config.toml
intermediate_size = 2048
vocab_size = 8192
bias = "none"
init_std_down = 0.0
beta1 = 0.9
batch_tokens = [65536, 131072, 262144]
max_seq_len = 1024
dataset = "wikipedia_en"
Each number is 50 + 15 x the weight over its row's rms, rounded and kept within 0 to 99. Layers, rows and columns count from 0. The size before them is the row's rms in percent of the matrix's.

# layer 3 MLP up, 2048x512, rms 0.0361, rows 353-380, columns 0-127
105:47 62 49 50 42 66 49 57 26 50 66 32 39 48 61 75 59 46 49 70 58 51 47 49 48 51 79 50 61 49 37 49 53 68 31 76 48 49 20 51 70 57 59 49 45 78 44 75 63 57 66 49 41 52 30 55 30 74 80 70 20 46 54 39 36 52 24 58 53 43 33 63 64 51 39 55 54 17 57 36 37 58 41 51 49 56 34 40 59 78 60 72 55 51 63 88 24 39 71 34 80 85 40 33 43 51 59 62 55 57 53 92 31 42 58 40 20 27 54 35 45 35 54 30 48 32 66 50
102:30 28 62 43 47 60 22 63 53 43 67 37 64 39 35 30 62 75 60 56 34 78 55 54 29 79 86 43 71 27 39 77 71 47 47 62 74 38 51 42 43 77 30 36 69 40 49 65 52 38 56 59 63 42 41 29 51 70 44 46 60 48 37 60 45 55 64 52 29 26 67 67 73 01 29 40 49 53 53 47 68 62 33 43 60 50 53 49 32 31 54 56 37 44 45 64 48 62 52 48 94 36 54 47 46 70 46 66 64 50 46 62 55 67 52 52 37 50 46 49 72 37 43 46 39 47 54 37
091:61 29 39 62 32 48 50 44 63 53 49 35 62 55 41 51 73 44 50 60 52 83 41 40 65 70 56 52 35 37 50 70 99 54 69 75 59 45 26 35 54 53 43 84 56 43 54 71 49 43 50 62 77 51 37 47 54 64 33 65 38 45 44 56 46 51 43 45 77 36 58 50 68 38 68 53 75 35 54 39 62 78 47 42 41 52 45 67 66 38 47 86 44 25 44 55 44 58 49 56 66 67 39 68 39 43 44 69 46 51 26 61 37 65 45 34 41 43 46 45 62 41 61 47 37 47 38 73
094:36 51 64 56 58 69 54 51 20 46 52 40 64 64 60 60 46 10 25 68 60 48 63 60 36 42 49 59 46 56 60 60 31 56 51 62 59 31 22 41 54 53 32 64 41 45 60 38 63 38 53 44 21 70 67 37 37 69 60 34 50 57 66 56 49 45 48 59 54 59 45 73 72 35 61 16 44 56 46 62 70 62 62 60 54 50 72 42 66 44 34 51 41 42 63 44 54 52 47 46 84 55 39 52 40 30 45 47 54 52 51 73 35 48 58 64 25 23 61 46 57 17 52 28 48 71 62 71
096:23 56 38 35 57 60 63 48 54 40 59 46 25 67 36 65 67 57 33 52 65 39 33 57 39 31 72 17 78 28 48 46 31 44 58 31 30 53 70 55 38 40 54 54 66 37 25 70 56 33 37 63 33 52 53 61 48 75 34 64 59 74 42 50 32 41 59 65 54 16 44 58 81 59 47 45 44 59 43 50 77 56 50 47 53 42 52 55 27 30 60 52 77 49 43 56 55 80 56 54 31 34 57 47 55 51 48 64 65 75 53 44 65 40 63 30 63 49 80 31 38 66 62 37 29 71 34 37
109:38 62 55 31 46 61 44 53 64 48 58 38 61 63 40 50 66 45 34 61 27 76 48 33 53 60 53 54 40 53 53 58 59 74 65 42 31 81 57 38 62 59 42 40 71 29 26 51 29 43 64 56 68 47 70 55 65 53 73 50 50 48 45 22 29 77 40 64 45 49 49 55 97 34 36 39 68 37 41 43 63 84 53 53 74 49 33 36 39 32 49 63 26 57 46 43 50 71 47 58 44 27 37 50 42 60 54 50 92 64 54 36 72 57 41 51 49 59 66 32 80 43 66 29 55 40 37 47
111:43 64 49 43 58 53 62 60 42 57 64 35 66 53 58 59 39 29 51 88 33 48 49 69 32 68 55 44 38 54 74 68 51 48 41 46 65 73 26 53 48 43 39 43 60 56 64 47 44 24 53 22 09 48 19 63 30 70 31 31 22 44 69 42 62 55 47 47 74 39 41 63 39 32 36 50 48 71 69 56 59 39 40 72 82 38 34 50 44 23 36 28 62 41 66 65 30 58 58 60 44 37 07 74 32 43 37 47 60 32 32 63 39 43 54 41 48 61 36 30 51 64 61 24 27 09 43 69
093:41 59 41 31 68 42 70 40 67 60 38 39 71 67 59 52 81 81 76 51 35 62 45 58 70 55 38 52 48 48 65 64 77 26 42 35 66 69 50 44 65 41 38 49 61 45 37 77 21 50 44 48 58 56 56 55 61 47 52 38 68 45 17 55 47 48 41 81 57 57 34 63 66 50 28 01 80 57 23 61 41 45 81 72 68 37 37 16 18 57 39 34 55 57 49 37 33 42 51 62 61 49 40 55 47 37 47 50 60 61 65 40 48 65 77 52 61 42 56 27 40 28 43 59 30 52 37 55
106:47 33 63 26 57 39 49 39 73 44 60 61 72 59 51 64 44 64 63 72 61 61 43 39 50 41 37 43 22 33 60 45 66 52 58 60 46 48 47 20 56 41 54 63 61 63 67 71 69 46 41 46 54 44 34 47 50 35 50 63 55 40 19 70 47 45 40 97 64 70 43 38 69 46 55 40 50 48 48 30 32 53 56 39 69 56 35 23 34 67 16 32 37 51 43 89 57 70 57 38 49 64 52 54 40 32 27 39 42 56 34 72 30 63 63 43 48 33 53 50 40 38 56 32 55 26 58 25
097:46 50 62 64 63 50 31 66 69 48 62 44 52 53 47 77 44 63 53 74 72 41 60 44 14 69 66 43 63 49 72 64 26 21 77 45 67 66 55 42 44 76 59 66 64 36 51 40 35 66 56 33 37 50 31 37 42 59 40 59 45 72 45 56 74 48 57 47 36 56 43 41 50 47 58 42 62 56 64 35 58 21 96 54 73 43 46 76 73 55 45 37 78 57 53 48 49 47 56 66 47 57 48 53 58 52 55 50 61 30 37 45 46 16 77 57 33 45 51 20 45 66 46 63 78 28 53 60
104:29 62 53 56 45 42 40 61 26 70 47 39 32 64 49 47 49 25 49 68 49 34 69 61 43 53 20 51 39 35 80 84 56 60 40 52 52 40 33 50 61 19 43 59 36 23 52 80 55 39 62 75 48 62 48 41 56 34 34 73 75 52 44 39 59 68 39 41 31 05 59 46 48 61 49 44 50 48 28 32 47 66 61 65 54 31 49 47 27 66 44 76 82 46 47 53 52 52 52 49 79 84 50 69 66 45 67 62 74 53 57 67 37 64 56 58 29 51 32 56 36 61 43 39 29 36 50 51
107:36 81 47 46 31 37 46 35 43 61 47 56 47 57 51 59 53 28 33 92 78 86 18 26 60 68 49 60 51 45 57 41 39 54 55 48 48 42 32 50 65 42 59 31 90 61 47 91 42 54 63 48 47 47 60 45 72 46 27 40 51 31 54 49 48 47 41 71 52 67 46 53 69 73 43 44 65 36 48 29 67 30 55 40 36 45 45 23 31 33 66 18 64 56 23 51 28 51 64 28 43 67 62 60 79 47 41 45 41 41 58 79 43 35 59 60 27 41 52 53 42 86 51 39 39 36 65 63
094:43 60 61 28 58 56 26 12 41 50 69 58 53 40 64 50 59 49 57 59 82 31 52 51 57 70 65 52 33 47 57 41 56 66 56 48 88 65 37 55 45 43 57 20 59 49 55 62 64 37 32 38 33 66 30 57 63 25 55 33 29 59 48 59 48 76 49 42 34 33 61 33 67 39 41 17 37 66 50 40 55 75 76 72 77 55 44 73 42 38 29 28 61 50 50 35 60 42 62 23 48 46 57 55 35 57 69 37 61 63 38 59 60 56 43 44 41 45 63 45 70 34 62 39 21 67 44 39
094:40 70 43 38 29 43 58 44 51 47 43 52 76 50 41 66 62 53 31 51 45 50 11 55 50 16 14 18 23 61 44 69 49 70 58 55 54 58 85 21 38 23 38 25 49 46 54 49 56 42 56 46 46 52 50 33 60 51 48 75 31 39 60 56 52 58 60 44 64 61 57 59 36 49 56 53 82 38 50 53 54 38 51 53 42 55 41 30 64 59 60 38 55 60 73 62 46 34 34 52 36 52 58 05 57 32 60 58 70 41 48 53 65 40 46 00 46 59 84 43 65 55 38 35 40 51 61 65
092:48 45 61 41 73 47 77 53 55 66 49 52 49 43 75 48 39 18 71 60 25 43 44 57 56 81 40 53 56 64 34 68 45 48 68 46 46 54 33 59 56 48 61 29 80 73 54 38 32 75 61 53 58 38 75 57 21 53 38 39 47 45 42 50 58 71 42 50 48 44 35 76 59 04 57 27 34 34 45 49 22 55 66 62 40 51 22 45 56 63 54 66 56 48 50 39 45 43 46 41 52 46 42 29 71 49 56 59 31 53 09 53 62 65 54 56 63 53 74 60 60 41 46 50 29 30 63 21
094:50 59 50 59 60 50 56 41 45 44 50 40 50 52 56 63 37 50 50 36 36 43 39 54 49 76 52 48 42 45 34 39 34 34 62 64 55 40 34 25 27 64 48 68 52 50 71 66 47 81 52 64 40 36 47 58 33 50 42 56 29 56 56 26 34 36 76 68 63 37 47 20 46 55 34 57 55 45 51 45 69 57 32 59 60 58 51 52 18 55 53 56 72 65 61 50 49 59 77 55 50 66 32 53 42 50 41 49 38 18 56 74 53 40 52 49 16 32 56 47 69 12 68 50 60 52 55 52
093:41 14 41 52 20 55 22 32 66 45 46 62 34 47 47 39 46 63 66 81 70 63 37 59 39 43 51 46 35 32 19 60 46 52 50 57 64 78 34 21 24 46 76 65 72 60 33 56 36 79 81 40 47 41 28 41 70 34 59 70 56 39 49 58 65 53 25 43 55 42 33 32 69 66 27 69 60 20 14 44 61 53 56 75 39 60 33 32 47 72 53 64 57 47 35 52 40 51 62 55 67 51 49 58 70 70 37 61 42 67 53 47 52 63 45 56 47 35 57 32 72 40 27 72 49 49 80 47
099:33 65 26 48 37 47 47 40 58 51 44 38 30 67 41 40 41 57 40 51 44 74 67 72 55 72 24 45 67 30 35 60 64 74 62 51 47 54 44 77 65 40 57 55 49 33 48 57 82 51 61 27 61 36 66 44 60 80 48 48 37 30 31 38 50 52 53 57 71 46 20 48 68 44 55 65 73 71 75 26 67 44 47 35 63 50 47 30 43 28 55 37 54 69 68 56 48 44 62 43 43 48 17 29 79 40 65 63 87 70 38 52 42 33 54 35 54 51 41 58 50 37 29 54 55 51 54 51
097:47 63 45 38 22 70 59 46 56 67 55 43 60 68 43 46 60 64 56 35 63 66 21 54 80 48 47 37 54 47 41 81 38 66 63 93 58 68 44 50 53 54 43 57 54 42 50 68 58 60 56 43 41 57 45 67 34 29 52 64 18 40 24 54 40 51 02 50 63 29 47 53 63 69 59 50 69 30 50 46 35 70 37 52 66 17 29 52 54 47 49 34 56 26 43 61 45 62 29 28 47 38 44 45 34 48 57 47 52 58 43 74 45 30 61 37 69 48 40 38 78 50 52 19 44 64 25 74
093:51 69 59 62 32 43 42 41 66 80 62 53 49 46 28 56 36 49 63 63 59 49 37 53 55 37 44 29 52 63 64 28 68 44 57 63 36 34 55 47 41 60 44 78 45 55 71 48 52 40 44 41 02 36 42 80 65 53 44 67 58 26 45 29 43 51 43 70 48 42 46 64 36 58 53 21 70 57 45 51 34 64 59 36 57 36 21 73 68 49 66 46 52 51 58 59 35 41 41 61 48 68 46 76 51 71 25 42 37 59 48 66 53 59 67 33 62 50 69 45 73 40 22 47 32 52 10 52
103:48 51 50 23 40 58 60 48 39 51 38 43 40 54 50 58 46 48 53 41 45 75 64 56 28 40 51 60 74 37 21 49 54 59 68 57 32 32 41 59 52 50 43 40 79 58 38 39 55 45 43 54 33 48 62 44 46 57 44 54 51 46 60 43 39 29 54 36 24 20 59 41 56 54 27 30 45 21 27 57 45 59 49 54 38 40 52 29 68 66 48 21 45 48 70 82 74 62 52 61 76 81 59 40 75 51 66 60 52 43 56 28 28 53 82 27 46 51 47 58 41 66 57 34 65 38 69 59
106:36 25 55 56 39 65 52 57 48 45 50 62 63 49 51 77 56 42 43 37 41 51 45 41 34 46 65 14 81 45 74 72 52 71 81 34 26 49 26 51 33 72 41 45 49 58 76 61 28 53 44 43 62 57 45 40 59 65 45 58 69 29 51 48 51 59 18 58 48 75 60 60 51 19 37 41 52 44 35 46 62 71 43 57 73 37 59 36 58 24 43 33 68 25 54 38 30 68 63 46 54 46 29 57 51 65 61 52 73 49 50 44 55 25 69 53 54 43 28 58 39 46 45 42 35 56 62 43
089:39 66 54 73 70 45 75 33 55 45 56 43 83 70 72 48 99 64 48 58 67 46 54 39 70 58 59 53 60 60 64 83 34 12 40 61 59 67 48 55 38 69 33 55 59 56 47 71 51 63 54 40 29 36 22 41 42 34 35 55 34 59 60 52 61 77 64 59 49 46 43 69 38 49 59 39 69 55 73 23 32 39 55 46 64 33 44 53 59 34 69 23 73 48 51 59 59 52 59 42 62 48 48 68 45 64 51 38 94 54 39 35 46 40 26 32 48 52 53 42 50 49 64 12 44 51 79 34
096:33 28 60 58 68 64 44 46 51 46 39 44 56 57 49 35 50 65 23 51 39 34 38 20 46 49 38 69 66 56 70 51 69 60 64 59 54 49 40 59 14 57 64 57 47 34 49 44 47 53 43 58 20 41 58 45 45 43 30 35 19 16 64 41 61 61 71 47 38 58 40 39 74 62 21 44 44 28 38 42 56 56 36 39 52 67 62 90 54 66 46 28 34 43 56 41 47 42 70 62 43 34 71 63 48 71 42 62 37 41 27 79 25 46 53 63 39 24 57 25 52 34 54 41 66 42 61 50
100:60 58 43 42 67 42 62 48 51 49 46 38 43 63 53 74 20 21 54 42 33 28 36 48 46 49 60 43 56 46 56 28 70 49 49 75 70 42 51 71 50 48 32 64 35 34 68 80 42 23 45 56 62 50 51 60 57 70 34 45 40 49 59 39 35 43 27 75 56 41 63 39 56 50 47 59 45 97 22 80 43 20 52 43 41 62 49 37 61 54 31 71 35 61 60 44 19 59 43 95 47 70 44 61 54 20 45 74 59 39 59 57 28 41 59 32 30 38 44 61 77 44 55 25 29 62 44 41
104:30 50 35 45 54 49 31 65 33 55 62 45 32 72 79 62 27 36 51 67 54 32 69 49 50 26 62 61 67 50 72 59 49 57 58 67 44 36 41 39 56 73 47 45 50 54 75 45 58 61 49 52 44 48 60 90 36 29 31 48 11 54 64 13 20 59 65 53 36 16 38 30 69 37 59 55 46 44 92 67 83 61 80 77 72 53 18 68 53 60 15 39 60 67 49 65 57 59 51 51 37 46 56 61 60 76 45 66 71 55 45 59 43 37 63 54 32 29 35 25 61 61 39 47 49 23 08 51
089:66 75 46 00 34 31 50 86 31 68 59 15 35 36 48 32 37 58 65 33 43 39 61 64 34 88 72 61 37 60 19 70 70 45 40 76 63 77 61 43 50 51 72 43 48 44 59 79 49 40 47 68 55 38 53 69 47 55 39 59 53 31 65 55 62 50 61 60 46 30 44 26 83 55 58 37 46 50 22 46 48 40 56 53 72 37 74 36 44 49 55 47 40 54 71 37 55 59 84 60 67 43 29 60 54 52 55 41 56 69 38 62 43 49 34 38 46 23 51 28 63 63 43 34 47 39 39 52
099:34 41 62 34 49 43 68 37 53 47 49 36 42 41 80 47 50 54 59 37 99 41 27 50 44 57 74 26 56 56 41 67 48 54 31 28 59 42 55 57 43 55 44 59 33 20 43 45 61 40 40 32 29 34 63 71 72 57 61 50 55 44 60 40 68 49 34 51 43 38 65 43 74 48 60 61 21 44 26 67 56 79 58 69 34 48 55 67 74 42 42 63 60 66 49 47 30 37 71 37 42 56 39 63 71 40 23 53 56 63 33 33 42 42 38 46 13 65 35 48 56 53 41 74 03 59 46 65
# layer 3 MLP down (transposed), 2048x512, rms 0.0331, rows 353-379, columns 0-127
115:61 64 39 52 45 68 35 41 49 34 35 60 61 45 40 55 57 64 47 49 40 36 48 48 22 64 59 46 56 50 67 48 58 42 65 22 81 60 61 43 79 29 28 33 29 54 60 78 84 27 41 46 43 56 44 68 38 65 81 60 44 55 61 73 70 25 45 58 67 32 38 59 61 53 42 41 42 41 56 53 26 60 34 42 68 62 29 32 52 79 76 59 51 14 52 51 60 53 67 51 66 56 34 28 44 54 52 42 62 40 40 69 48 44 66 39 47 30 64 76 17 53 56 35 46 16 76 54
103:26 65 49 88 73 70 20 10 54 46 73 86 85 47 41 52 60 76 29 46 50 66 62 64 59 13 17 43 61 60 68 46 54 26 73 39 55 62 34 76 34 60 68 65 66 71 65 60 61 43 61 53 66 51 41 47 44 44 60 51 53 41 44 67 84 36 89 36 80 40 78 40 39 57 23 75 22 54 42 54 45 69 54 49 35 62 22 32 31 37 43 53 51 61 72 65 45 52 75 28 49 76 71 45 34 34 63 52 58 47 36 50 35 57 77 44 59 38 31 43 27 54 55 53 24 49 67 46
092:45 48 74 57 38 73 24 49 41 46 37 52 29 51 28 67 28 67 65 66 46 45 44 52 34 54 43 55 37 39 28 28 28 77 69 45 32 79 14 31 64 56 26 37 30 48 84 36 44 31 57 45 29 34 46 49 82 79 57 49 37 56 55 23 49 46 54 49 37 76 53 76 53 63 36 47 60 37 19 56 45 64 66 32 52 50 40 58 38 67 73 37 50 44 41 64 49 23 50 54 51 52 50 62 50 72 44 68 52 47 59 38 50 63 34 62 43 49 33 39 62 35 63 38 38 52 60 31
093:55 45 12 51 37 49 66 54 43 61 45 62 41 33 57 52 28 49 32 40 52 59 54 40 39 50 39 71 47 54 47 28 58 40 70 18 63 54 63 46 54 49 48 29 42 48 64 53 68 50 70 38 37 35 68 40 60 44 57 80 28 52 42 38 57 40 28 53 77 55 48 53 41 46 44 53 63 62 60 45 39 44 45 60 61 68 69 56 39 56 86 74 57 31 54 17 35 33 76 62 54 34 31 44 68 49 39 22 46 44 46 47 45 53 79 22 77 68 58 55 73 58 44 61 60 53 42 49
097:57 81 45 38 92 31 52 22 72 31 37 36 20 52 45 37 74 31 43 27 54 69 63 55 54 36 56 48 37 46 36 60 48 62 43 25 40 71 54 68 61 44 50 35 90 23 48 50 57 47 43 61 47 48 49 63 43 73 39 55 50 40 61 65 42 40 50 46 30 70 47 51 59 48 43 40 32 32 73 65 47 32 61 43 63 78 69 48 64 29 45 51 44 69 65 61 46 57 48 50 50 47 60 73 67 21 58 36 93 41 56 75 32 61 51 33 54 48 45 42 45 66 48 34 53 54 44 28
108:41 55 51 40 37 40 52 16 40 42 61 56 55 58 49 64 43 61 38 40 24 47 37 65 72 61 67 43 42 51 65 43 48 51 39 78 78 46 51 70 46 53 35 48 35 44 54 42 54 13 86 35 74 76 62 35 69 53 29 39 65 45 25 56 89 62 66 63 45 66 44 58 21 41 56 47 37 28 41 92 62 33 59 45 57 52 43 57 29 34 34 25 35 56 61 68 35 37 60 69 44 34 60 22 57 68 30 61 56 59 42 20 75 28 67 49 56 54 28 44 43 62 18 43 52 65 69 78
107:44 31 67 40 41 35 50 50 45 42 54 44 64 60 65 58 36 51 63 38 55 55 40 53 41 51 63 46 62 51 63 50 43 42 39 58 28 32 31 30 31 49 52 40 63 16 62 61 22 14 49 62 47 49 50 59 37 42 43 37 72 36 41 39 38 65 65 52 53 52 55 33 30 77 43 56 30 65 64 48 60 44 59 56 10 72 57 54 51 54 24 36 70 48 33 60 52 72 53 56 39 20 53 65 81 62 29 67 33 35 60 51 50 73 51 53 28 20 70 43 66 33 85 34 66 43 60 54
089:61 35 24 32 39 35 74 53 56 51 66 20 31 58 61 51 61 63 68 57 55 62 49 25 33 50 47 50 38 60 40 67 59 40 34 48 70 36 81 61 62 68 37 99 94 79 55 50 44 59 70 62 36 73 34 68 63 58 50 29 40 42 30 36 41 61 66 51 45 53 48 52 27 55 55 40 64 48 46 52 74 33 51 59 49 58 09 48 50 55 75 28 52 61 66 26 47 63 49 42 63 46 62 78 75 70 59 53 56 89 54 32 53 36 59 45 61 46 46 38 22 68 35 59 48 53 57 31
105:44 34 71 51 65 68 65 52 20 33 52 43 33 44 59 40 51 29 52 82 52 64 52 49 48 47 63 40 33 44 42 54 31 51 75 80 79 84 50 38 28 65 36 46 64 64 49 31 36 61 44 39 46 43 49 76 51 58 62 55 77 58 40 39 68 57 33 35 59 37 65 32 63 69 64 59 48 47 35 65 53 41 30 55 42 86 45 62 38 63 61 41 43 51 90 46 24 18 80 39 61 56 44 52 62 51 36 31 84 55 41 32 46 46 60 58 67 45 61 59 57 52 28 39 44 42 70 42
098:30 46 53 47 48 45 74 25 19 64 45 19 30 36 73 40 19 51 40 59 47 59 57 51 59 40 72 72 69 39 43 57 54 61 28 49 57 45 35 67 46 54 44 69 86 85 63 60 25 37 68 46 51 29 45 51 36 62 30 27 61 55 30 24 53 45 41 47 33 57 14 47 38 57 42 67 27 39 57 63 45 49 36 37 42 42 56 65 71 64 19 36 07 82 59 75 38 47 73 19 45 35 41 40 69 62 68 65 27 58 56 45 57 64 39 40 39 71 15 41 48 52 64 63 27 23 33 67
099:33 43 47 49 69 43 59 52 54 42 54 53 55 57 49 62 85 65 60 23 26 30 87 91 41 27 39 47 33 28 68 63 43 52 60 38 27 71 58 49 77 35 53 75 52 37 26 49 23 41 40 46 60 66 47 34 55 35 56 57 69 66 56 35 41 60 65 52 46 21 34 48 38 33 36 60 50 49 43 44 51 47 57 41 69 25 40 38 44 46 54 68 55 54 58 40 50 79 41 46 69 34 35 43 61 36 44 63 56 45 43 47 93 46 51 59 57 62 33 46 29 55 69 21 70 61 58 55
106:47 49 53 54 51 73 50 52 60 57 45 63 65 63 42 71 52 44 45 33 49 49 55 61 48 47 53 47 53 41 47 25 52 44 40 68 72 81 55 53 46 43 48 24 51 76 56 51 43 55 43 34 68 72 40 49 69 60 12 62 33 47 29 34 42 58 53 67 49 58 44 43 57 56 53 64 51 95 42 34 81 42 67 68 46 55 49 66 34 39 23 36 61 69 14 36 31 37 42 23 59 66 56 57 70 50 28 56 00 58 46 57 35 75 63 60 43 77 70 47 87 35 55 80 26 51 29 66
095:66 69 50 48 64 61 25 47 52 40 57 66 56 52 22 34 39 53 40 67 40 42 61 45 42 29 54 66 31 42 27 31 56 60 66 56 29 41 57 56 50 58 43 04 36 45 40 45 68 45 25 76 64 35 43 64 64 80 51 54 40 20 53 61 32 51 48 58 48 41 53 66 41 60 70 53 29 74 42 57 36 46 25 32 57 22 67 41 52 42 68 73 55 26 47 70 53 51 60 60 55 44 39 43 65 57 48 62 45 43 57 68 45 91 41 22 49 73 47 36 57 40 63 64 47 66 33 58
097:50 53 39 30 52 43 64 33 31 43 61 51 39 48 57 52 28 23 60 57 39 71 60 60 44 67 57 69 44 69 29 45 38 53 42 67 64 40 40 53 44 37 37 68 39 51 62 55 65 51 73 59 53 51 46 54 47 82 50 52 22 25 47 76 48 46 31 67 56 44 32 70 53 42 88 59 64 62 54 74 35 56 22 23 58 47 49 57 50 56 43 25 72 71 72 49 52 73 39 75 45 41 39 50 55 20 75 26 50 30 31 26 48 47 42 48 34 58 54 78 30 47 31 50 35 20 41 76
098:46 68 61 41 40 65 35 42 58 54 46 54 56 56 45 42 71 52 31 20 51 39 37 57 45 49 57 63 38 49 56 47 42 61 46 47 23 61 47 46 45 64 80 44 49 56 33 37 21 30 53 37 56 34 44 49 46 44 53 33 34 62 35 25 49 68 55 81 65 51 64 61 57 17 48 23 40 33 64 25 58 21 70 41 23 38 51 49 65 66 48 60 58 37 36 71 56 52 29 50 51 54 35 48 47 48 47 58 68 57 37 24 80 34 42 75 70 34 62 39 47 63 68 62 40 44 48 14
100:50 60 61 58 44 58 44 46 55 41 36 62 51 52 52 49 62 39 47 49 75 26 51 36 42 70 42 45 61 23 52 32 44 59 66 64 39 36 28 63 60 42 65 44 42 37 64 47 68 43 72 35 62 47 43 82 49 63 67 34 43 32 44 11 53 38 50 70 56 51 41 40 45 43 34 55 41 48 51 36 47 56 39 51 56 37 63 65 50 36 33 67 42 70 50 45 41 49 55 55 32 46 44 48 64 32 46 33 13 31 60 74 67 34 87 49 46 49 65 66 51 36 61 69 57 29 37 60
095:65 64 61 45 68 45 00 48 56 38 44 76 42 58 43 47 24 63 64 37 60 58 46 67 47 34 37 71 47 54 55 46 57 29 66 41 23 58 69 55 50 46 65 25 26 24 43 52 47 38 38 19 53 44 57 29 72 67 42 38 70 58 57 48 40 63 47 56 59 48 77 72 49 42 44 55 56 66 32 33 43 48 44 37 11 48 45 44 69 69 46 51 27 48 63 33 48 49 40 57 61 47 56 42 42 78 51 53 59 54 58 57 61 51 61 46 68 63 40 52 56 51 59 56 61 30 40 37
100:45 45 58 68 56 70 50 75 35 41 49 62 24 67 56 74 66 40 72 66 35 33 47 47 45 75 56 59 21 52 50 74 45 53 33 70 57 51 59 51 68 60 30 78 61 39 33 60 59 35 64 53 66 34 62 56 57 43 24 30 57 71 48 58 59 20 44 65 51 42 59 51 51 39 54 79 54 63 42 28 29 62 71 48 48 68 49 36 42 47 55 48 51 49 37 46 78 69 56 36 43 37 51 39 41 61 24 40 93 58 58 61 60 56 41 32 47 56 71 42 37 52 29 51 37 82 40 67
099:57 40 32 45 33 88 59 61 57 48 53 48 40 40 65 47 38 28 71 41 42 40 39 69 58 45 75 63 41 36 56 50 58 40 45 52 68 65 37 26 50 46 41 63 63 66 49 69 54 39 51 58 33 57 45 43 35 62 68 64 64 40 70 30 70 53 25 39 50 71 62 69 68 66 63 59 36 51 60 59 25 52 25 61 51 49 52 20 54 91 73 44 63 42 47 55 45 30 38 46 25 38 45 45 44 54 57 33 51 38 58 25 62 32 66 58 38 34 52 57 36 69 43 44 47 74 42 59
098:39 45 62 37 66 72 46 55 51 60 63 37 55 46 63 34 47 71 50 54 28 42 59 78 75 38 64 50 35 51 58 45 42 62 53 55 46 71 31 37 54 51 74 53 42 36 64 45 32 58 60 57 28 40 42 33 72 64 58 54 49 43 29 69 45 66 90 61 47 49 68 51 62 63 43 53 51 39 39 54 65 30 42 52 58 51 56 73 51 46 68 35 51 36 59 33 61 28 57 34 51 52 43 25 60 42 61 71 41 68 52 65 53 50 65 53 45 61 50 70 56 48 54 22 46 21 52 56
106:42 43 18 46 58 60 28 39 41 58 46 62 50 43 28 58 61 51 83 56 50 60 48 56 52 52 54 62 36 65 34 36 76 64 43 81 29 37 23 67 59 34 31 42 76 49 31 26 40 39 69 38 37 43 68 43 43 39 42 40 44 45 62 63 46 37 28 47 45 80 52 47 62 83 52 53 24 46 46 68 68 52 84 65 75 50 57 42 41 39 54 52 34 52 64 50 35 46 41 51 29 46 43 32 50 64 66 48 66 47 66 54 40 25 60 43 40 47 23 84 32 49 28 64 69 41 60 48
105:56 40 22 48 19 65 75 38 15 21 51 64 45 51 59 43 49 30 65 55 38 43 55 42 51 39 48 40 67 89 34 47 81 66 40 59 21 35 60 70 59 70 41 46 56 58 45 77 50 31 56 62 47 39 32 67 30 27 23 40 69 35 41 57 46 49 53 61 39 60 55 70 44 42 62 55 40 66 51 46 46 53 48 31 70 36 55 41 64 33 38 29 17 64 71 49 48 43 51 43 33 47 47 49 73 41 37 63 89 71 51 52 45 46 78 62 70 10 83 40 33 36 62 74 26 58 42 38
087:50 70 73 32 72 51 50 46 38 38 40 53 38 50 66 48 13 52 31 47 53 59 66 55 56 64 39 59 39 36 34 42 56 49 36 39 43 42 46 61 46 32 67 66 49 71 33 31 49 62 39 53 69 31 86 51 51 75 69 39 45 40 41 53 55 48 49 57 38 60 31 47 54 59 44 67 43 14 23 72 57 74 58 44 53 46 38 31 56 35 22 65 43 59 59 50 11 45 73 54 52 40 38 25 42 65 36 62 37 50 31 47 44 52 44 58 42 56 44 45 43 57 81 82 42 54 41 58
099:53 45 48 86 58 54 54 65 62 46 52 99 81 47 35 58 23 58 62 52 37 42 41 62 33 42 59 29 34 36 33 36 32 63 36 54 43 51 54 34 61 33 57 42 61 49 56 48 62 49 42 64 55 44 67 58 59 44 61 24 39 60 35 39 62 65 44 58 52 51 49 65 60 46 59 59 49 45 62 05 32 46 64 59 57 52 38 55 67 50 42 63 40 62 33 43 29 43 77 35 57 36 44 51 46 35 26 38 00 62 65 71 57 71 09 52 52 49 57 56 51 14 43 30 67 70 54 54
103:66 55 76 52 73 55 44 64 54 63 61 50 62 63 51 42 41 34 47 40 34 59 48 56 52 45 46 63 40 40 34 35 60 68 53 63 39 37 48 52 56 29 19 26 73 57 92 73 59 43 44 60 49 26 50 58 39 45 48 45 42 35 50 51 37 53 51 69 44 40 51 23 18 32 48 59 36 39 44 39 56 70 64 36 48 38 76 43 43 35 65 35 60 59 58 45 37 43 44 40 66 65 44 46 26 45 36 31 35 48 51 31 58 50 42 56 24 35 59 46 33 45 84 61 41 39 69 34
108:34 43 59 57 59 34 66 50 36 39 36 47 14 79 75 40 35 45 45 47 60 62 46 45 61 52 57 58 39 43 47 58 67 51 59 45 40 42 29 34 73 43 45 60 63 80 29 55 40 46 75 52 66 49 40 55 46 12 26 49 43 86 60 41 39 57 61 44 34 52 48 42 32 70 48 40 68 62 75 48 35 63 62 56 31 49 34 48 67 61 35 43 53 79 48 66 59 39 70 57 25 59 54 47 51 56 42 57 67 40 24 32 72 57 52 56 48 92 52 31 56 53 58 41 69 64 51 38
093:81 71 51 39 59 37 40 56 02 57 47 63 61 69 54 25 29 22 54 41 42 50 40 61 42 81 58 57 44 77 38 35 63 48 47 46 35 33 56 62 70 74 67 38 23 41 44 66 33 50 50 81 60 31 58 61 63 66 41 35 49 35 53 58 57 32 71 42 51 58 46 49 63 38 37 61 39 27 36 50 81 66 64 66 52 68 38 49 54 79 56 24 41 58 44 58 56 39 51 56 72 44 33 37 51 55 40 44 41 36 35 34 44 52 49 35 28 29 40 41 59 61 28 48 70 87 76 43